Weights of a small transformer language model.
Size: 14 layers, 5 heads of 64 (1 for keys and values), MLP 1280 GELU, vocabulary 23529, 22.6M parameters.
Architecture: LayerNorm before each block, learned positions, no biases in attention or MLP, tied embeddings, normalized queries and keys.
Training: a variant of SOAP for these matrices, 3504 steps.
Each number is 500 + 50 x the weight over the matrix's rms, rounded and kept within 0 to 999. Layers, rows and columns count from 0. Numbers have three digits each.

# q: layer 9 attention query, 320x320, rms 0.105, rows 9-23,72-87,136-151,200-215,264-278, columns 0-63
# k: layer 9 attention key, 64x320, rms 0.101, rows 8-22, columns 0-63
q72:503588474599505506473510523472450451532488429568409460454415390506577559515502508465552622508539529534525439476570461552527443479546444527464474503492538552507552538421528518488443468541430427
q136:560464516509447602473463437564465573519451465440434406449497545476429565502555544607497599562575575518410524498557487585495457462517427521472503490411471496403529457524542505523526474609497505
q200:526564546549494549513438507578491532512492510514511485451470468516396500477518484576530496454496475427478572437559448510462413470529521531507567530485467541425594450420534526469474509483542456
q264:518568608526492493424452490519470555467503437466369368506463533494506510559531538593590537529580488506546473531460537520457382526487379536511410521489462523510472522485507527465468472527433484
k8:506458443525482460509494447433513501476507556512398533526533485552409538537544547524491539534459479483516471498467444536534443591586449458544436537601400473542510464527578497517465475473472522
q9:486510513445561536491599446570516485544428526501491491494415561504426518555623460448442540360488487485490526459547483527500489485475578532553520577519455429600598474491463481525492352508505615
q73:455475482438486517444562460536567518426486469478656518558372399525440568445477501550460451479462489519437481541581586397532528454536485452549432519530456458510475524527511528553519421407543567
q137:444476450493449487474500525494418476496466550551548573463447482449585516583529456464445498505468510556558545557510529561503482529538614493470513565510420477475553483492426513465589404455447529
q201:572528504519484417473563433486526492593515535558590555444499490535466431440647505505526544497436519526406519500527467515488483458509486552493472528483580444517504510484500439469430438507463564
q265:547491427439474478429474497464600460514509532472540481474449467507494480501586488408527582453510444396547543524520580506521491528600531453493515424517512515500527528491513514586542507505466539
k9:469508476550505489493516508523544552462432563495502478467454472525505510521472528455450524531501620508483437543496530544517516480541492494585493541428550450543528447460434435479524532420502508
q10:467486541560566548442423441568518511489362535459422464524548545513435576542520491512498463465487511508467469513455505527443474515504470523533524456563385642495543520508476397537540533433542531
q74:514453501485487520521462417547552477429513518479505495528519462489369508487444508524520383495385445476437480553522484461457517478486547530525474500556534628428555479488536419493506499555538555
q138:393542574543467471503495513525497394581422552443475515503490481416519503534525548567573495542488532397499501577508470456426541479621444500553420554570471581472542495443483468497512553464491622
q202:508515549478613509462487451593490418504488520553529536567553459519348427520513518469515584542405497412508521537532526517462555525473458559458378437501481543530535617516495524477527496542457561
q266:439446635502502539484521416595514495507442560475505510496378490500402568494453488518561375477472554406495479506481458498576531480456561542502478539512406463496545383539488442450602572474524554
k10:483405440440506475523475479487478522463498493510517454414496477583411569490373526488462502613381412486523524473455520522543490553443543608472581546640561583480499551516488460472472488432579536
q11:603528474536485411553435450450376575540538445600539539422526435479493439474588492503469489537515531529442557560478443533514480495566531521482500504449419475491521530471472579481517565446506523
q75:551472452532439416506491459460530478578507450460547548478483454548495519472555492444514449537483508532539528382465559426534532517451494521531494578531473444430487459522452437428501515508439513
q139:589521484570643404462435479492459491563522529617496614495481475561472478506540456394517575524563524461500469507548565537446510554438532520450449431380556545516420486474444607488516569493414443
q203:561506508586571526495476472493473480479537431535458424485538522475442530519590431442551569497526477594515537548591521480537442558543512561526533516437499471547586451471484586526490444557385485
q267:605491480530587479452535417487447511591445513516527569473477458571428542550490486522450473533434492547517473505460563575482452495433504557447509563481455516526562421535503606396464481482475348
k11:547578522438419440563518415534494475520484497498553510480449503576497557481601455471503521547450525479479483488500504531514467485575531560439452587444538429476549551470532555539468500504582520
q12:361529548474556498462512488485497581425543441511451522582450548620481535591566584453580491454474575522437513605431534512452491506556465508506511511466503523401436554451500510481463484531459561
q76:471542578492419446603482572492442584503530465534436457472504420540587534544517574487459503415514514446449467530431510548428464495558433521489568536448487500522448431536451488461553523544516579
q140:548460493510472474446522509482419547522502488516477501573544531604473498576489451487608477537510443501498498575485462454465454430569469522529486437418442564494391519506407561459422476545457494
q204:541537464443537536583510518618514523432533501514478497461486470528495457538464578493550431426521528509498581609562526546455439534522568559514495475568492468461529480510468505417456462541465496
q268:535444625397476503485558486521439593532474512481492467577564619534529570587572536510506485462513524459560510556487560499416455486493465399521456463472537506468505536560425529507531399549460518
k12:440413499521523499537519624563560562465468567508403438449506517520520549541473558516584522536438543438477554537454395483512504524562519451443565579488484437434431488504428413469477479551465486
q13:481476510491513517581538445488518478572539549596527405482384443446486610468574479549405452442542582486481498436496401502476459469542437445461461395467478447480549415465502501451455567507483506
q77:464422422453508445459561527529452488459518458459519426457467489496466510467521567490514461568453481468521459505506544550469567581536480507498571469583507560455494403512370556401459518443504378
q141:463525532473558511559496533539452513495594470560534490408443469548526491460510530529427418493531543474520513465458508488536411521598403546507504403507451435476549455488485467478496446531465490
q205:491562502496461433539509484487530468543503574592486491566407493542526456485483477463504367535510435510613387470485477527482484500641466454436484402549597469486493492522517552519538412569507430
q269:572524522417520525596554482476438493453588547529430391502472502522498469546591545507409482548514474533484544440444514413464433482461435436545557491515438545461476512514508454512599568518603464
k13:431527523567532507447447485383495475520587608554531457449508452483420450504568466556538429541548533444498421329455490553404477502606533560454483530516568526469516449575443508470483489553482433
q14:482536490481443598520532501597499558515443454515564438438618488522447419500553524536398464598451460559479509500425466450397548522491453455430406597510467491439447531585520487477553594524451453
q78:459507534463473516477487560494594566452498516517516416540587523451508494452433498588510439546454443530450473514421481495554482503404544434557467575498492505443502546444517492443453463578529477
q142:401437428531516600525495487496509490539521529609552543457430482531429509515515520512466469486438431488443453466447629492452579571421577539494437577484478527437474557499553433495513470516463408
q206:558470395544435537448499514523498483503417530484532505579515403534447433468557546508514512438454502495484498498534519475526619559422552426416463456544502491463389509537512582407523602403566558
q270:425510433561500477516379501540554485468441551529489510579472519417515495426488441536453510573358425531432538521463479365531516516491557439501543526570486483457453596425499456581449505462435390
k14:545523498463476433539499364435467440488504493502564409452560475491521473548472458455504387570502470507501533578506581398523482487408492505423522450552529565497445556419531444471608439522443458
q15:565649601517431501481476452570503487475448431461514524498559409570466485528462412520495375467546380524566491467470502519505443429582502538471560562511421536446487460532490462491515505458503450
q79:572537537467434606506513473515504474484533478498519485444539498458533496453478512523516513512478497414531528383548480478555441453547523556502517520477432562440539421517527465501537487554528444
q143:465624553528379473514480472478546465415540529480514529440540431491533549545511472530518462489474433496546520433476509423531473525525467450449515537536424498428468528519514538472511503462453545
q207:513469520401311479476531460516445460441547481462527472463578504436527524490438455569438539548542604507592467451545495498514538526447461479486433590479537494486528465452504423487437523453454452
q271:588562560467460497462558494487551469563500476544520476564449378537513513493497498529460474505517392559526538400470526514462547479512494514432430496489401561481513525517518446470460513535518462
k15:441585552483448481522551384523491532513569483500463537415534475551431524437552480573460534566461536432456495472499558429551593454531533573471485503421448433425424448533429417517543551490468443
q16:454385474523506497473448532523613539473485583526521589340555429534363547453425565513494456497626476429449599506537530470495591514539512414458557469587556514456506412403372431502480531490552531
q80:327449474486428476472516466577550462512522520541503522404545513484455533474407514553484504554537484501508578479479563458482563530500515535477589456570497554451506434483489481491511500533563471
q144:449434513463443540482416468440604492503481517521486544516558494527481560503458534503538397519499424496562480500484561501488541422520559480487566441575591433459505509392496382512435524512592536
q208:414417576539479529492522556447559488533482466491438464425481486461452495414511498605681492517425489498494583554478547528485581495488511402534443427490477434412600431399518443402564513497580524
q272:444521527476417540385419490604531514479449487434472608439579455568453525420467563439545430516479580451514547472468549441484500501500523596506562516555505585443547500513387411460482529519548500
k16:491471449453503506455567508530557468535530581560540585442594428463441529415458509535593588507394541480536443503501559500484493511482513502494555478570462337385505577491557441506520500522608531
q17:513449455464491387533535455535406438521465522525521497416507499427412536436498647628528407523483493473553485507469504464572537415491465570543525487568572491509439505528387501506481543527488548
q81:523431500486481516469473483566429498546481521541554584510431571492510480515478476485533485572492493478469485501557457508521499459484476575520503518562522464478517538565448564526520523530382498
q145:540443470504536436504560428524431468521432516548595517517502453442468535450457505542505531571451501553464537495473455412501570511481490530506523518485524453417411505459448516489587551503483413
q209:534487577458497476459567560484518426467460431515461460488548460501467524460509490511489463544535408478465571422465451572556576485464451609546385490476483550448546516524523547558552549549414519
q273:493402513449491470441469519579474469600473550569545497496491555419462558509541493546641458508476464460448503545531523457514603471537475618532556521505606491464477474537402503497527517555573481
k17:548445568517446402456452474487428513530479517466540397477530548529436535494430445564577427392472535416435435499578491419545639530477529563478491551526472579466502533507513419569468591521494524
q18:414488411580600477572337536522473504583409439437432525558514565498443542414445509476594497499514460456519515488443557552498493486515507483578492449469498555616459465437526567440460512530461548
q82:543582501489512573577532518485520521469518517488439454535529550615441475525424434480483478484482477507500535534535468543515453508381576538555490487406375518455487467505544548503528472557484546
q146:498566487464521516589455478487462589540465546368458519448513521501444490494456507502554479510393522451584515523444518568478426484550498553564438474516512447527551489556508526528585427482537539
q210:579512546526488535471446571527537532553510544479529493550487545513387395460441480440664450516492431423503549469503496487532579532594551517497433417501528523521564468542465510425477447524532531
q274:434598363511575479559412567521468524425456479430489433478479505509496567454496576532587509475427480527423480473418489491433559486514560484506502425443529478507488480554529528514448454528464501
k18:527495520477500545491464469486493475586506545522496435531528516572417505521523537559564542536512420562555534421504467501454510503452505463494420479412491465371506481518483491459467467540497524
q19:446489544395564552543453518550490473540482381523470506534539540514490512486463475528515501525567478536567465442455650618440527400529538477524488385461609485504501539488481579460539503547517376
q83:410446505473517533548507499474529514462519504477497486512484442530518553507524536549505478543504515508515529580559582447544526423492568466488501485545503537484437477472516520470470513547474521
q147:456520495493508511481471463541452514473508479510497477501476585511499453576445559521548479562532559480527452591541585581496429439484506446558538458391517383528520579513484596548518534598538473
q211:506648563581496554442491477515560502432502506522455577483524516519505465559487445450482489545539582571515488535520580505520487508508546457457501448485425543482519556502514538562497479557527443
q275:389472475427507508472493451550500447454463431489516454488475552548463487538486570475664550440544546477564493560573596513441426455506506540464492544430550501474423595554483556496528500539532546
k19:457507486483491524534510484589557559489496505507503578510462444469476580509510497496545533513490585519596546509505583546556471459409456467446462504412528520496494487469444484440456367549548628
q20:507458460601423555480515489493582558520446503556493479483501574414502443484421576439594494471508467497517555533477418495541454491532463454510415520437511403551578529432501526531578578512502489
q84:540502459494559618429588528473477524616422489494512461463535541480581514435514485438543544546505510427564495567533506424516465510532488462510480461436460491487533474511550559446538508469532353
q148:482511585536492568553443476552466463498503430504490519508543552462490495530459544479592432479490520445488502535475488575647458555503465483417467557409485430547497495362593536496579528473471512
q212:496538583491415607430467556421539433507500542460474557553430558549424461545463457542509565457503525417507522534521470413611460506533478513418497478500575570445434496467564561482534548506568550
q276:475495497507517572477444542536541478575486505478555513578545554507550503483451591484588479490516514458492626586498443516527473499486471356470484456478463503442511496391605521481562526482516450
k20:460400516512505543519616533454561568545401434390482502477522533611561522576515546538570553467530561486554587497525543562490483535434404472491496482415496519452472572477537590520542499493535392
q21:452505477516397502550518533530499525481488541553556580538451531429498429511443476426468440481629541490524430556518546576601447502482518451460423501517577484491605539470469497541481391415454509
q85:507606357533461492457561475542475522493447489444612586484387540593548439523427455489463557532525552549487452399468506544508507510509514479541561548543419531561526513445502456509412535491539507
q149:588517532515426546516498445567487557521462525526526498491467589592536441438439561459527505516555486480567562501617534527522476529536443486448417464526495475502512456532498509517472438542550576
q213:505423387507384441561585466558560509454490535574558686600570636462482441401392521534496470433595525475523567500477480547437553476457458395474444477553570579531531502497511536527431581528456573
q277:546454409465459466454463459505557540487515429563489554485593604432504459433495487512448458571482536543516484564491563556437467507422465474468512500501493497529585519498536552586539553585508572
k21:479441519465392543488527450533576459523453466516546608540462559546504463503479443472477483468526539494542489489582554616478519523462480492533445559519479533553521577493537558475534557496494511
q22:416646431511521508517524531453491553474416490528516485555571418482387470500483470438458535446503532596563472394410537431578536509529552504531601529530503483546483558548501474370478505446508501
q86:451542577479475538481538399511500535529435435551459434478402466521459517540563515507488502540552462596503532448503574569515404495393499476535518529526395398504556482497532579427540488493460480
q150:493568479458490500534513528437479466485414533602573565648552418449536440477419439479445475501552518501549466445471438423513537562456540496481536500519516480541538600471396536485534530423563494
q214:515635421503562481460517511500494505539519485487372402490473490494485536627479488526477537524496416481523487461459500536616530489517520528441575521530452641513501497618390477565500536488506533
q278:444543533562503492509482445448459498526525474551458517515528509463556522586474482462456513500505484451537521482438523547535548557486485501423528532529446441530481554611427572390477562408622454
k22:514596591531517492535493487514494583584425518492515478459536477543509519569451405524505444485520492501447525470503478495521403469450492516498502600530376565533648444559487508410456551437511512
q23:549531528565473410406498523518467455510505568563435496505446456433496470465674473474449535570505455412489509404516544528377397519472504469483421413456533466460497494495498554426575541355507401
q87:546579550530517505454493533486555442481415555516418412531469398439485414559523478510489650539579479518504520470507520478482483483529507536559489470503489491567497492484492522498444546581428432
q151:505478489524542438466530526569419514485455507503500454532456522507469490495526528521525468518483447522493475422499527520490471477533504492511517399447491502449517427555563586489507449406507493
q215:485523497500451485384465442479525544408407485474472441443502442504539567453507572569494571473543462466485526520526582484406438516504544459517511462502477515450552508546525536469428524508333479